python train.py --n_kv_head=1 --vocab_size=1024 --norm="layernorm" --norm_eps=1e-06 --rope_base=10000.0 --rope_fraction=1.0 --qk_norm=false --parallel_block=true --init_std_down=0.0 --optimizer="soap_variant" --beta1=0.95 --weight_decay=0.06 --schedule="wsd" --steps=6861
Each number is 128 + 32 x the weight over its row's rms, rounded and kept within 0 to 255. Layers, rows and columns count from 0. Numbers have three digits each. The size before them is the row's rms in percent of the matrix's.

# layer 7 MLP up, 1024x256, rms 0.154, rows 215-321, columns 192-255
101:144092095029182130077153121122102154141143153201110170184180104123153131108071138124140157161089140105198114122089131114089134085177132111095151108109164086123172130178161140126108150136162117
096:111108128118192143128109092131149147031094131125173111149070120134113108104147126121108143172012108079110173124118114177176137165173090117121133155127116143081129190131193134063180165109101134
102:150096108172082115070073141137137116117127089142122095165148152137021137106143123105154122098172161099167182138207151146090138054143074109153106150143144164144134150177152075158125111058124147
109:136123099138095147117131120091111179083145145153116102112133079106141098110187170145115135136189123150101124140092126235147148157143173128118152124087121146135130167189139119138105127169168082
103:082163159102133124178104166129168106184153137153110078101104117125090083216124060097129163139132131169113108119094171076168138196134052090117103161109094143093152112174147109107104150084119112
099:101133159149159161073115121084144116073155077168154107109190102159136152154144149171127155132040187081113123107162085139144111101189090122144136096068086067105156179165150142103171158116186104
107:076114160133144078113158141108127123102131138143126151194161139142131164128207127094148096119105138093089188196155126179146124148149031101122170149084142193097137122104130099106110109122132128
101:083174122130085139134168095150168138134085135114182160109074096135095128203187112107086178131104116127118155150136123107093094084103154139148140120069125158111114080100148119101172133059098136
105:120108171137141110209116074152199105048098105125143157174111085148127134109099102150102141171199128132128123134109124128135087084142090101176150106117125126135160133153101105133143094112164084
093:200081144071111075118133129129057133153074130152142137141120118153133118130143092110089156155188122134176097108110076152162110108192105118197113145142191186121118165169117170076163090134121105
105:153128152092127115072145159143159104102114167164093060138104126091123091049128181131102173166158178124141101155093116115142161156162123146135091143129088136192129137098154072187143144089142101
099:139092109146145178116097149093117173162171146112128143157100121163158089163120150118110082106110135094227165116102154139147121117154136168126113149108144102134145152194177084108139103112109100
095:170110145130105103107130176148117117156131105097140124047170133072181149180149162147083129154112161122120090075141116134089184098139090131111073143151123128089173126120091136136133107170149125
102:142117164134119122156085094204079105172110104117070155189147087085168110143089119088135102081141125144111115101136091154133110148158160081164076128119137088120122134177149153102112137137148114
100:137177152149187134162105141169106100142149116115141099092113100121073175151085092121200160143140104134103064044140086125116156170135114162085077075136084113123157151090126103123140146145119113
103:094129070166091129083108126086120148139114082158086135202141055117113179130152124105139108141067156161105138108168120149145124093081164123074096112157096122058094142181116129045123115190067117
091:184135103184086092075158186138186133150131088162119153105119141144121158124119130108114115108143104051142065132103101104150081069126123119130126129104180192155132152103084085134188124163204160
102:126197114081078120117115135115114115150077087153135199112168164125073104129147220090127109124071157140115146110136116138128135091158116100155099124131128115132152158113090137109109104149091132
098:138116145087195139165120175151142119146156090155080161112174135154131119172129079073082170062174044144075143110129179184187175121070173097155148144138101106163096134153117188153122176132157220
095:188106125078129146159107152126192167188163145145171110157152145123166129101123137152128130077106110149172132172121083115133142173141180150135113180103241123191152116133184118127120106123092107
095:102129150132167113104122127149130136058134075123181129135053168158169152078106143129182087169113099164124126156139114097125128132158059078137104127144127101235149178158104108117121118134129136
096:109100096084104149105122097173149143072151071094136066085128180137132164143117096094140125130165110141072147131106090127169152148132132139154134138117182144147141100188110144126143156145151142
092:126150050112182118148147128125176163073160139048117122150119094130164147164175138155113123135167134143094165104237076146134146096173111159156073055124106151115111107111101128145126140177135121
093:141141117064103074107181100105067188118112130181144128176118107162138129108173121141092125116154122118158161120134111077069144109162099132114169117142140184147112088050142175109059140151119131
098:090152161105163081106161136079107085179098103182183112088198125127090125176120186118118143116153166140195126104162127154134142153135039130130186129157152124087124122125112108134162095061029158
102:136148093138121139149106150114114166085056119064119168111163126150152117076193105098169117109173117073130165136160108135152090170098095148154133111100118149104142124106110134113105145133122154
097:125077122146130076100102193145101131161146111125114169143093102101190108076081171148164123084187119147144148088091127094090126107094171096093133124128109143135079131050133139135082081137160097
095:162140185105124133126128157125200093062103181164192151138120156143154095098124111100094094118116131109048149118139124139133131064130174118113139138174141117143151130059126128151134110181164115
086:128112106110202147153094093139063135144089062133100152155122093111109135133146105095155145101134120092109138120122089154187133120111087102088120118121164069121086147152101121155104102116131068
094:151093101136142074163107068126069100113184156169129119128157158116138144134149089154087164163151127140130167134174092071163182113122112116126124123114170075131123116126150157050133133090084090
100:125144111186152121149115133102117082094119180137103124177124176153158112093132170114105131153159140147105128163047096105145180049112105107085129123117133165143198143127156126105127145136092120
101:087166202033150101089076133097168115156139125126189136168094129195111128163128145103156135131161176130120166098109151089139115132131157156155130111151157160087158115140167123095129123132103097
100:111119189136100079090124135126134156114196089098164126094156116168148151131125129107149143052135129070221100102168159160108138160148093086143143135132143115145125119154069120167158079055087108
103:166094102047110133148053140141116105109145111094150127134085144152164114156087177110136144149068126117166114183064117156179113211177095150125131155106171068110143113109110136129023085121097141
101:116187127148175129143135122118165142019140129063184116114127107096179168140103103144097132158095133160096148169200095109138113155138083112093120087144077173081089122137155139132142116097112143
098:110125122130120152127183153108157155164124151116172097145162121083078098156115147179129130111102086142151123139077137131135109156131129170093087139051123098104125126115096111132111115118163095
104:121130134109101175069146094070158123141136155196161073072166080123138106132192120139135148077149117116125148115126100174105128132098150098059138158141196103146133120170150132139102138139125145
096:165111062134112202132171108092183169094108088152131102133192128107084152137106117109068208135132163111127152139137101096114145188146119143179158111093080147163152088106149135210113090139152090
097:163134125157147060082118173118056141087154135102136112120102114108130170119131112131133153109149107091109152098164115108181079160108109103117160118139109170131143126182164093158183065142139218
094:104061136109145129094096162147130081070151157115138078141126114107116200123133125107077124120112128129134158078171180081102133081131123091132149196153136154110066141128103135046107158154154130
103:092129132143058141122171157094145125142075099088174094186126079067106172124157215081115098123073120161053107153148053112090097103132174092141168141116152134080123090155122140175183124117091106
094:093167154104104085145159122145173116053095179131090109147051144103116171140142108122175118066124129136076134101107132112104137088119139106116191155079145114156133086131094112144116122142223143
103:160109123132113086098137112132106191148121109156149160129146127165121167127165148136131173072118162174104105138120154115060131109105081124110090180185092133127180080153138159197148168158133131
099:157151136138167087129137135175160072084134081160109141107170149128084130126101139122134157211097140102119128134142107175122107100119142059136185168125130129085150148164163119136113125134153129
104:144161123128169135097162125092137108132126147082120128163113053146084111140119136132152082061084182130087107149151072133119108172090135125131161096154183125128118154136146189056120113139092140
101:108104201110171144157140147138089137119171077159107118063104098128079188146147126132132084167122142109161119120127177162150205165108150131169066098096093132160154116143034186090095132125133176
105:110139215105115098108094144184192068161131108192178140159188107082109180099133128131164120119119088127123092131151071120165118149156154127112108129127109171129078143106155150106110121148124124
100:102208178094132088139139132177135117141209079156174201165154152123113151122052124139158110137108110142133139153161079144106134118171108140111151086161096125171117156142109109126120115145103139
111:150071089114096124086186128093161149160098105138126120046078118118139163124116111164110180081062088132152099121081193123192165127141134114096140129159118091161167097090082165107130113086134130
104:127107137104100180166190103096097155144135144148143175093133113101155162075126130156117081095034135089145125147134131129115124120112095072108139126103172133141161102099156109159107153091142130
102:105192107122131101120192151106122115119072139054142146169104094083068174109145131129093117136123126144193155205129071093130115133119149106115125124131108086146139174172139093136113058138095129
109:090124115106121126159089146127190148142152096145129120122114095099099092150125111125155130154103161112050112180105100108128111151076114118134102121085102182127106090123110170131102129098106161
101:150126123153151162157120116128119136078120103120100154043134110072113122166117129099176066128170134083160114107169118136127123097136147127091138074161127092171135071153094128153122102155137079
097:169124116163137165108165165040130112123152127169123106144123100224148148121126165147104084145167127164123134140154088155106091170143054112125082084126118179193147101156140140169100113128132159
096:120120169128101134102120155150131168127175102088138075144106097130137146144151119189126095120119115095138175126112089150097067125061142153137151167102120114078140120119119084128138156110169139
103:116152106100134164151128165147102154125118153130142104058140209147132175117157130096114134142164155157173131118127142097106090126149151109079065079136123088144119130138075139114133170081164173
097:099173146129144151098157132065100091083126122114165183122146197138116181112118113141104186083137131133123091137098170110143105119116170065111165097175117131159120122027150117188173065127097109
104:094129124131107180087161166097122132136137119084060178064129132146138142167102098121082105117099140135075141111136161207126114147187113102142180145179147145168118095113188114118173095114131080
107:115125130144111093142097139123149108128126091115100136112128126123134124071104131147136110178062162073135155116160181101150138148142119189064100167095129165143125170131130182106098141115139136
102:126130133091101132108151103095176187069122122097117162171148141080128097129190079094149121081155120102087180133092148106137195121101150163120179136171179116070084094156090160178104137176080140
098:149147135176111116078138125131123168128165068120098106097097217102079096085136130143092118168133176134068116137141149116082136074112151119161067095094149148113206098086119129117116128124157052
096:176106099132153102151117143088137115174147123103121088124145101103107099080086102107087143125152156097068170137172133130134097126180167163115159117170132135165147143125141190153155114109175100
098:145158137167142136111129108115104085128104109113155144179143095129175124119094157032198132139177082183120083122125136143147170138105154113098186121115122104078178098066143098120105145080090084
101:061105136115150178171106144167179073150140140109133085118089192156122118108151148159158147114153090105130148092144152175090138164113099085117057157135117173133091195114192126106168098092152110
103:120174112141128159126098132131125070163151083100109144118125112120108121149137191057132147128154137137072177072110144149118120106113197135166091111132120143172094116155154125071112111179098117
102:144107154141101169114091119116172068069158149100150139143138140147194133108097052116157090122125148162125161103189107110131138132136158100108136160126153087139159115081098056136122128079168158
101:160142194104093075160152132157121122109121113138146107129157129112121087078173149099081095149120087105139164088133152166154138051137169070111130098139116095188147085159126206151166131163098161
107:150081121185099107138137163068124101139111071097151110134157068132131146080118111148178087133124163131077175105096068163168091151161131101141167138160120152075102123103095119139112090139178182
097:118067093139137063204145135159169079115118154147065072170164170121084120160209130112073080091158133130165204094172130079124174135122083125126127163099133123148127135149110116116170159060164114
090:126169108077153161103132104120146092066101166066148089094113179076080153148139179102129170103181141102139138065121172063159045158129158107121203157134169157122133113109088143124086173132163130
103:175108103139137023129120156123107025138146181143121164185151110192099118138087106064163111118094129143106137108141062213084115135147090119136172113157094114155122099134137136147115115104188136
097:104105060136158113110129165111104132157073112113110108119080123115119159146124128098130164060118104090141125058157111108156148119064108104105142094107173113127103041153140071117131141114115132
091:156153151149162113144088188160063101091108180159192118170127106092112146126153197139157128137134107193147176130149113086134132121143132156116137143142089170183173176147155196129154144189136105
102:058102102111117078088069149186127078133186064167171183114133149129089165120115121122121091162117138164135159157127108105137141155156178147132122113150104151145181108147101159068093114071136127
101:172170131159144128132130147102174097170114112176120124144128099092100139076164111135093102153184162141102100086133109120056153137110073097120125147114168107125123144118129162107148071152120132
107:139135126102119161183105083151155079131142128137128125083137154175102158148164120146132133124207166140148147113112127136162131156108128129117162153136123123173081092187113076107111094133158103
106:161199127104068171164135127091132100122125104154031143177143126104173128136131134097108191147117074140091125115128134138133135090088150147097065100072170123123141116101190190132118164149156114
100:163119177123107166114118028078122172088152119141147138160122118120107079108126125081126081127147143174114066161153163133172168120144114125120155126148155119143170133124116082202135187106206018
094:150108067170140108161143124028124095139170129143142134139152049115141167078142105158092113128123141120171150160172110125119133138140092118135095082153076074120119107088056126103162129122078138
099:146174109148101106159107159052085079163087144116123108137145204116165110127171109096135135134070120112137203151161139161179174063128126139146177090093131137110175123204136188088135093094128090
096:077056102108149070139169086176103093136145117100070103139117123111143127121161148161214127118153095085097177130147133124110141156141125132141121121086132209112094095204194108103172130085164100
106:171114085135101119158155111148144148138164166065124091099139096195146117129096127119102187147177122120147153136155129145068155129164087085115124130138137060105125097126092139137099079157143145
104:109081104157063159100148121131169037164116175120101081132133114138114152140114174105129087115116185177149075134123064088199148150144139137116150134125171122121186143096130167097163150157135073
098:180148156144097126143187155067128112091124077171161159148115145149157101136138148108145126075166156169164132116095183179139122117114087098109112084150150079118099150173130115179104164127138165
102:130167121112078128102189097061166144084079068157181091106155137100093154164180171092136131131098139047130151158138138137108102090136148141114163143117114111200108143120122114050139141160174065
113:044124041099136163086095158068092124149095172145123113118171112131068100102022153102060144134130111165142142096173101110113120085143086105093137133100146113134123110123157127146127105127084130
097:120133111107091151127153145116151122130116125107100164132089152090151134142151115097067097115092183133111124158155080155153088123156131069159248165108068154095110164152130158141124138092132126
094:120120105121119104146148098112147119123094201137143159198157104098164136139219148124115086118125100109161186117141087093184112136143183133077123126037140185080090092138196112112131107138175169
094:099173133165171095080096105106134205144155153148156121130118111163156095149118153114174134166114165145103103087091132160119129137152111053091125106142163105043168142086099157194094138081085153
100:139150110112166129152155159053182152147116062102131101091166117101125155173169141105081090127186148144167091149128146175066147090112082129128162111153136099139109148148110132114121168139104126
099:098163126095155167119142106134155160127113117149103105109135106157071160158190099094157191083147167116216114068115117129127114117081165087102143181101085083182170045122146162139211146160119086
106:132158114107126188036088120082087153115101127074167129120077186136150118142118138117082113158142079140090150168130110160118089141116124173116094129126111122116112185148129190079142119196146118
095:111118132109036141162105134191134156074136100161122129102171134121131140105128087151171120114094115139081133114157099138075141164131101186163125115188170163147081085095125120161088098080148106
103:048163155183087114170182103111130116139142184171150054143147095090138140070108142084103146077126073118121106141125125157109087089178149166114067117118149135184124158117111127116095107141151138
098:121132046144170105095130097088120129171099074117136205121252154145096147111177147103184135131101117103093117104107076125139094131084181054190100162109183142127169081133140089154141091127124135
099:122167152115163112106111106087097153102126149156172045144174178141158119134146155133082140108076169126092164105152114126123073094113195126133098124147138162119144024151157132135132099139140171
100:120169105183175036056162144168125156138158131101069104180092127117124130131104124130149071117161156080183134164135124130125106157121112159097144217156121067114104172170069099107070160090088076
102:091092120152124158086126154127122158118118107095075099025161089158155106127112148119086149111062171135065187203110135164125083111040141090110082187149171139104130106115095121095174146103170157
102:157125121086090099072128110105112124089119150141127160108090140088091162128160088095102148088065170067138163124156132144160134086190121111119127120113140087154128110145166138087084169170156148
100:121159101145101146147065089054147135125145153137140119132166147135098114114147145095084059066099099100142109102146059137125144132090121165152140124071142140139117173120162109086155129144115151
091:174098079071139173157132146123116123162087132154110101113142152148101163140198109084150059184104123143115120113098042113144103066098101141061142162123134169071192133111144129125143164128109114
096:137122098176162147189068123107123174200113089174111117101121072168151118079096137088119147155108153133152136106159118132145169127122123144097111110128133155138172079058124097125079088065164113
105:111156104130148157173172139124145128166144224135112106128141127153136093121130201132151038138153159114148182141142132115083140098131134100122170146114213178092133122187141157114118138151113168
097:163108139149141109126136140153145160107155079159139158135127086115125127115085112089087144042083133138064103122098122148147125148125121113168091151144166079147056124130066159156098189120091163
100:128081158076107106125112118119234151100101159114130137104145078097114159103122125151134176133139166109106152107078053131149044148165097060134071103179132121142074123108197153106092105180140120
109:114130201110103151145156108137174129153106168137135169133119136137170072167112083092145111088106156117171149096123121167095100130112161146164134141124127111105140114048163149166123158135184086
094:096211099131119101091234144116048129130144132138135194170170125125141025139105151126137140128095172152136119113071173137175128160170155109167169115106151137157167160076138110121118121113108114
# layer 7 MLP down (transposed), 1024x256, rms 0.156, rows 215-321, columns 192-255
103:182136174183131116185089159119169131141178130136092208146140167085127124124088171047211148159115130068092134172090143110183144099133064083107150102177129152191158125129132145126108140094065134
096:179133144078147115094094077128082096131152141150054138143106106137151191106128120146153171141151150216123128176212120103108138118086136085126146124122119116150107074131106108129111134146146151
108:100136125128168098117132132172156099079131157150131132113149123133114023125165119122144094153139124087067129141140085122165093143107143105131207137094138126136142132126103127117134127188060122
101:126068148150120143158116095166108076105117150150136148070183088114170093092173116098061140114138106083124079106148089123153167161107160044123150137088121169176130116110120129089117129150167158
105:127086129171132078144151154147101139115111173163114099141178064128126138131154125107122097126121119209155091157117039062118137128096104127166074085060116151077114117080083073066124100127090138
095:116120104073115132144128135108115082063122104039156132147111105172129150160092153140109127166171121128104100098119148124125107168183150105128131161135114139172143122137170149148153131173157119
098:177100159166145167113125043097108167113158125100078128111152099159160132122186100157147133117139135124158182170152114093135194156110118099137156113152183111132103172121154165203098125127092149
105:129064188074116207150133116151116109181091064073168111108156123137084110126106085225105111094149117189140112138153116198135134127094209155117096129089177106103162157177139153142131148161112172
100:114137097113098106133112149170096157092133120079135108116146082116115115091098113105176098087136125112104126105130118136145134046133171135125033162094172189104070132080121127110132120180081160
097:142156157159107152113086093136134140091118115148128101063112121172183144167082159132127097092106157119132097156148123135097140169148111175135148145118142079143103155120146106193123148078109163
111:162166116130153125139105132077166106149135093112118125135077098153164117124191114124114139171127089155140067155149189099163193156130197113154172101117102123128143160100153102101179204109144099
105:144116152148118114071167130140106160120122135076151107095136186144114110173138125110114127064112145105076090036105121145187058144093120161106093127111105109108076111124082199141075153083178082
094:066133067132134137086089103111093101094054096105131072131131169135085155151088141071160181152177130110099116187104140080118126079113144057101134141142122059134070168106122167144130148128139178
099:092141100156099139110091137073116119101123180158102127084056172157158166103185142158112132142117099085082197123132116147089124112105201078086144141070118207131130128072148095065154134144156049
093:093109131105126101112122110195125103113138158159120166121095115136182134133178094074149114119194172089214118135116140093108050136073064123170203114109152119172095101138136164121188156059101076
097:112135162101179151112099143056171158109092108177137138115141164107120132170151097116156087144159109169119108179083110187158172119162092139101150118149137167122137170114105130150175152096088106
097:133098197103138151131137203105127124089181070149151138085078119127205149113052118115093165098095147110160157135107152115103176170102127093118098130124136125105168159168071136176076149066057135
093:095145096126126114088122034143131089139148127084108098153115118153068162109119102145127128146182118114115168134155088132105119157144096111144131090095071132150151121112099098083125180150128063
100:138083129166169122126126130127150131126082183150163100133154116179194094091124143142134136137129175030195116164173094038110116131176112129107164121127175170099143113130150113133111118080133174
097:172130166105142088129081111163103122144150108093160134122152145083187116106058147097127181186141083101077114128136117097038149177137154104120131091142095147181119099152169165142146141143131147
096:131059142115139137157101161035110159136073149176147138128162137079069117117134125144140161154134170109115129104131119132140113127107152147107165070146089113118099155055147225168083128178038190
094:171136212149091116172127119127133044138104159155139109174139103066112136160122115124130100154107082169115132083161134135142112163142091096171195131135159124103128141132130148141113089132121153
092:193112137122129179115125090124118091167125136168119140100101147133143092119124153132164115077124166131151158158100120113084133125080128130139111197130200097124114123138150092116109140075144202
099:136128129177144136145123093093113159126154140159066107113127150132134172083073138157153130129119173109150111113124129108117115156099115086115105154084084109114131181156151135106124111073157175
100:135133143101156177189138110153165128160143142109083168104112128070133120112098143165142147137103159079105116171130130115172111194092206123125156150116089173085142140113172182081113106112120126
099:114116079164153119060128123117124077162119129069133138132097142091081138177091136192138012099185106136133099102133097144098179137140123124085105114130084117151149113112103127123131134121133120
097:116154125139186129106110125080113053133152110124158145160109148122104115153170097115126103110113085116131117112142140191115191217096118069136128135110116143100177077170147102133141093080113179
093:092146127132118130130127108099071145161136114111120167064166121121168148120107072092150147135155137118141109171095112168110100158114073097101196129113171121128166089224099141130141166147055157
088:157137147140077076123201155133118149097162141179099129062150157130156124138063083031133097132130131180149092144127117112050121122166146150122147116096137139142179135080134134155173123166113204
103:134102113193096089134146123153118164075149071108158093105091137161130124136157113112141146114120123121107138166105149143170138106116109073172131102130137182115145182116132090136142161126111138
101:159104177118085141112203082093153109122141137104196103123102117118163174119101129144093204137138164175144111115186125140126098186111093134092132079086138133113131123151105082178154091171078090
101:198129111175091126138197113166128112081142152125127147145130106179127100148156133137123105146068118153096112124180152096109099125089140095157124090067130172152093106095144144108199136110066070
103:163092113130161118110146171225129145104122144170153110109131212151143099165062148151077134156124100152145148092110161123113093114089109134071117162197085095163134081155127130154164118143140133
100:178117141144161067115124132154144091061094138108081087115139140126090111148150114126175128147136136149092167078130122091191127069100222082127104110169138111154139118172147127125154085100147147
104:107110100073110102129174095101038112119117093184119158135177137125133081158128143086134076136123157131133162157135161127128135091091094167170098105203108129156143083108152120181163099143109179
104:122123143142198201114154107102144208127141160151107114129098082162138180095100120143056101114119145155199098133175130052130146144139133113174152125146073139093143121131081147132073164129091116
105:127079110116082089094112126165107150123125113121136109127117133157127129104103108154132153118147093119149106112095105123097108069092143106148069151096131119084122161168114103123121081088097136
101:159115088099096085143132145074097107146031156147147129115085081110148091173086106108186160172183141103141156105121081153133160176161134161064162176179147129132142149083131035141125114146126129
101:109127182139124115112084120131141065149099119176169064103170126149132111132111085105139112158107139076106149179129105143127108133114131143122118158115166136168125120115171182117129160113115067
095:162099064143135118197131127187108160150117123089113147091116130141136082165148120160129102177178143106101115158181056151150155148084168098133117140130107125179157125121132097121180182132135102
095:135145134087067154147126126123106108154140146125124139150111061120153117117173092165137119235176148103166141130125175164079119061195138041133183138124107137144072055132146087119107156104073130
095:124134089187113094142067131105106108150164130093164081116182146146134102143093147113081106143167108093155158189131139145157117195108166062185113124129091116107167150083114155105174095032051105
098:150127181143116175179132091090202104110150157149190129119106166120122174170069151169142118130137117097115152109112114170208128147086099149116091103141129165137182151094114129122151158127061119
101:120157123126181130162131096169126173082157123163127195098081087130123165128109142123095125132118174157174064106141107149131146134159092163176121162136121076155124099156148127074196109133113158
099:142138159158172118140123140118121098153097096128140140131137122133114146081110139162096080107129092079139136152192166143106124142083150172140095112135117118164160130120082087112103082112109127
099:207126172121111102126162151159106050132138057196103086110133108109109177165067177131138117145130151107119132169147157106102173093131135132165101105111137145107125094136125116154151124129120166
100:141128114121110068126138183131170097122108072099157160119162170142185121126123176103189129144148112122098097108114170135132129113072088140130097104135147119125168120176138166080118101127142140
098:114109167131104067121143110119133184108146150096209057192182149153082164176180133102141091137138210083177146102140120134156147124131063072087191170131142198168099124078094162135140198116182192
116:087159087162146059145150188174112113147146078139108125143175163121160070158061151109130129147179158165105140139131105093136123145099090111070128132142178167132134137123119119134171061174169116
103:100176163167125152117109114119166084131120114118086097198092074153160143116145105139152086107138067122146177059119087136084161123114144125085077120144079154129111174060111162102190084169198139
102:139172113174143161100117073065172148139099109109134120082110096164139143156129132155137127115148152125158199183095102118140138111143124110062144132124098206105114126078110152106140164151136109
104:167135089146190111102140122123179097148143142137157094149106142107087135152056113144114155115085196131165091137062081104124124081055117150129135124123105056144172122099098166149052098096126140
105:124151083147104111081139175118112154109042136163115142154127119164126055150169125099084120146152143095142150148131078100135146104154103145088104105142157104144131183121156102171145059141113161
098:108138192107107079068115177161096118105084172177141113091141229108149054062158140171085105164130081167148136130126091178153146131169150131162082130088151111165095146112096106123165113164154122
098:147136159113121193156094101142070095152089107132094116169109171141133114142143180183211142111185136131122127141105140095087066135148137105174141055127094185174184113139174095198201110190100181
100:146101179153142078128162151170180138123124110142124156113076104095107165096082062086158098094080105139130132113105155097143139095148068120157120174126155124136125116143154073120128139083159057
103:072083113114159103186144124092064115172190167117147155105171052141124200102143255120115125046107131205153123156095041159125139141094113199086119156133164180134134114154136125189172175177184110
109:178181101152108138155081190132110138093118135114104111174172147113127110120132087158103135135111105165135136157081093197134185096093124125137122190126156130069139135106110070111149133130113123
100:144094136162132113155078086132079190167133155133166162140160119111103159145169150114122155124141181108168165133136113076138101129103084125140088062112150145156123120137098076120094143108134071
110:185097150145133163125137163117109139153127174084113147112102131165150101146137125130134113064192167128125151127134158143138094109149098069160113118087104118105072109133179178098137101132125097
098:102141140171186064114132134113151156114148194167154088092149204149108190161136103085108115174179109191123148119158108106155098117097127133130132102119042041156117109157123159129164054122092075
098:138110069165135091117106132062112128122157136093143179123124111099109135093108180128184109110093088121112205100147115127119182189102123160096088126187129091135043123113095180127073140186120099
093:169076145057171095144131119040141190143125092129108107069132116099067116130136154122161168108053069085153107137101165108120149099115055124108120124136114122177051096104122120136111146103142125
092:191129091185125127133077086132203187135123155185164124110098088089093155126118195098060107120132150148103125128156113145069081156150143129144084096092110098103149171160052171182122171117123155
108:110101059161175127118109092078151123136089175150120102137113187085162179069140129148174162134117153105146158150179159111092114094160133132130117114074059159140178149112066091150128118184156137
102:144056161158094137110102091114137090147148119186081111075121116136129111086079083101182096119132046144110154086139151136162167144139193121116103101109085091132152105109116153093159133179153117
093:111132122186104127158100171129105073160106138133142128139118135231148134154127101074205118111178134123146131094092161194100102134080109174162097204144108124065135177086138169107153106125182159
104:176141056151142116197153035143121163101107096112160208068124060148079118085106089081084115129106075161211133134172081112139106110126139146136146116173109138143117109140109128117126110126112122
094:159117145180120133118163077085118099152124125121163135062096126130112192118136123113117083130144140107105096189111113154110102124125089133098196125120151082104106117084146105143127036088061106
096:102136076144166090116175080117116125193123156188075124108154142138135087155135130158093152128160090183042177128090139224109121140108105177171149142146164079182160153166079150073110120122115171
099:112126137118204105131176148104155163135093092133097074159119111124154090125121152162175056161138166118113070183136156158159139179130199134149149123150174119105105163194146113142107154118135126
109:114174173101139207129127121144112132183150136146176131159137082120131126154202096134049111145116115156092140125108119157100106102140082130179158119085114128161171087109149132166157167151141177
094:065119135044121186128170166159148164162137122148144097177137085118132095109188137090157105070159075118183178161144145136145116142096112150113092080098155105110080129096140103146146143161148186
096:192142126176179102150146105124166098098147173090094121192086083151126094135145134149115126120149111169095089138167092138133156096034086129133153119142158079118139093135156088153116177154095186
096:085143138158123149129121050096134094135192088103115087064133130114134116121108142087147176052114215147157150091106094110191119106130152058127089045116142183134126070147082121180147121113098137
116:139118161144133080070185145149150084141103124094157149111127137146134143166109131123181150090097102141151179156125210089138093083121127116112079176079061090162127101136150134127115194190152113
097:148143149123198116108106159121088110128127130139115102142083156142122162138123110120136138129139128132174113133087147136094119119095173136118068174112105152139109080123113090113167128131062148
102:150139175069131106176120128206107144192174146185114108095110124132169155111153130073188174138156122137117132110143177149132146136086137128162138176116114087160151088109143097149128087092108112
098:157128124132124132042149144127152089144134144070152091089065123141137092088131122136067123080166151096105109065087064125087115094149102084149163142136121134105125107173114144086097136073058088
101:141089110053125179109069162127136142138119103106035148148127206119094072084047134183130165117120144093159155154135131096130107124096098079101107127138136126186131122079085108156100200194122132
097:167186203115107132183108130106122145147081202143135144098146087093166106084132085052091065191098096137131133153109128148133124110137160090100111127121156148066152145087184135134122081107113173
103:107120094158101130079086161188091106132161194135159124124115090153041123079138105135104130116121157105131105116150168188130247118065106135120134105158176170132212103094108187145157173079147170
098:093076139121132119111087108149113101099139085124090103104060161111136121116160139145155122122173115084146140103097113105086188191147119152092082124160114107145098152132194123174136079083153104
096:103132090151153077127120120186161096113116097071095143102158121111128087115088094173156131117125152117217125116155040074157123136187132138077149120109121095123124115114092115065102143177091148
108:077097125072129120173167124094177121122098134071159117127121104141148130099121172201182220229154128125134056119104150092101102147150169129136145118112104105150138137127137106164129102129104219
114:146127143086081139142137083124087148108101137180136158108154148090093191132143131184115116099154089176176116156149132111107080105124078068126122085087118071114139091162119174173113076043129145
099:191147088153093124146155123115124147145099184174133153169092139144158131136128115102100153167101093139129101156122141083076140157101115153146148117108157137153116137105066183110118087115116127
096:162113101120078172108176179098140145089133119164151166131126018121180104132122132130138144154179116136145085187087097129110090186146162115154127106199116183196082100131165108148083127065142135
097:144155072096163131113144177184088186101106164120133134149088099130145137113184116143113136121115108158143192132068107112087134117134109109153137100086120112128103129185120205117082162115165094
098:115137115111091133165175130069097131136136132094150147111010143144079123102124132149192152184142111128188113096079133068078066209103162111109183095125138142171123117165119134158164160103084108
102:087173145189110111137096144128118165145123138131178128105157089160152164103130145160134129158128092172112156124074172088153138108135099096129081114104135122089035138176097185107082153141086123
100:108180151110175106138140175132095116137114161139127157158107145118181135115123125159165166075099187151100114223139135132181096168209144143102094063122150149135099170142152107137080123129122106
101:131176126130181104073106094120085120161139104128093107116154074185165067145183144144104107112162113091131174147141154130149107136105207081075146128117130088095096096092116145131135134096108074
094:122176097112086122160116114089106076130144156119112198096130118112078088106073138204121176127108130116127122100180157124113135101162157129184166119154110147037181131070121102161049164206127166
098:138095174164121130155141167125087103164155197097167068106063152164138149092147099088114119097137103091081146125128137157054191202121181112114154125138126147105141135137232133129101122104069128
094:170098128150144139141110152128178113143137118123083123149146162143140195102149133126153051115158107116166127182157151110169214102104079098114158134085115208204117107148122146157081103107143140
096:081094112142085080159080152168176213188141093145148104093147129141123119136091103174105128122087160127163141162101147119078125161155197094095130077079178147146146092160128097157116159087140148
105:113154114036137122143108194098098151169144061171136082080164114119165147054168076099129106177111130122149114117064153130154110166103153113157091161140123081135157098104198155149121142127129068
102:126154122126146133102119077131105107148183121141075184215123154109138124124135109135186193136174091107133119104140172118122094087088144176171155158160067120123118115081138123108092119144127110
100:115137082085081108109185189192132160142066134062166145088104126166081118136166121122167153126168141108173157124156178151123086123149130155159140151129129165130081146144053124154117158118076115
095:145133136204089063148118052125153146106087182121133142162139113104202115104128157104135146121143135116195163197161163123155138157167132159137157121120091175126054142113102153125143145124147182
096:158077112172123122123084127089115134154092197091123125140168105112163145079065127124088096125140096179163137128042093137135135127202137192137156130123060083148172138101109134151122161191133116
097:130178189097183114118164140097099125079127142114144156149118154138205157059174116114185142147142136106106092151170162120158137125113144105208134068132152156154183063127132091174100156122109073
097:131113127126100150094123085174137159118099119104163128098056134180160059130106155117144116160126123157099167130139129092165088157117157205147086064104135095145049125173127155126115097143149175
093:067129127170116085182160132120095093130137064119159133132080190139079135162086132085092119126171148104110146175112110159111115113171122156078118127159129133149138094102085109140152134123151086
103:214161074173159147172174129140127121142084145160160138184122130123151151150109156173095133135079108077061131128097131160177167103138112102076100094127171111164114108125203111144113057159094139
103:124099187128101142104066127129142106117129081111064157112123112112179107145157146091121129161167130128108121147141098146159133127156149188141107141134051077131108178104083104079142173035067158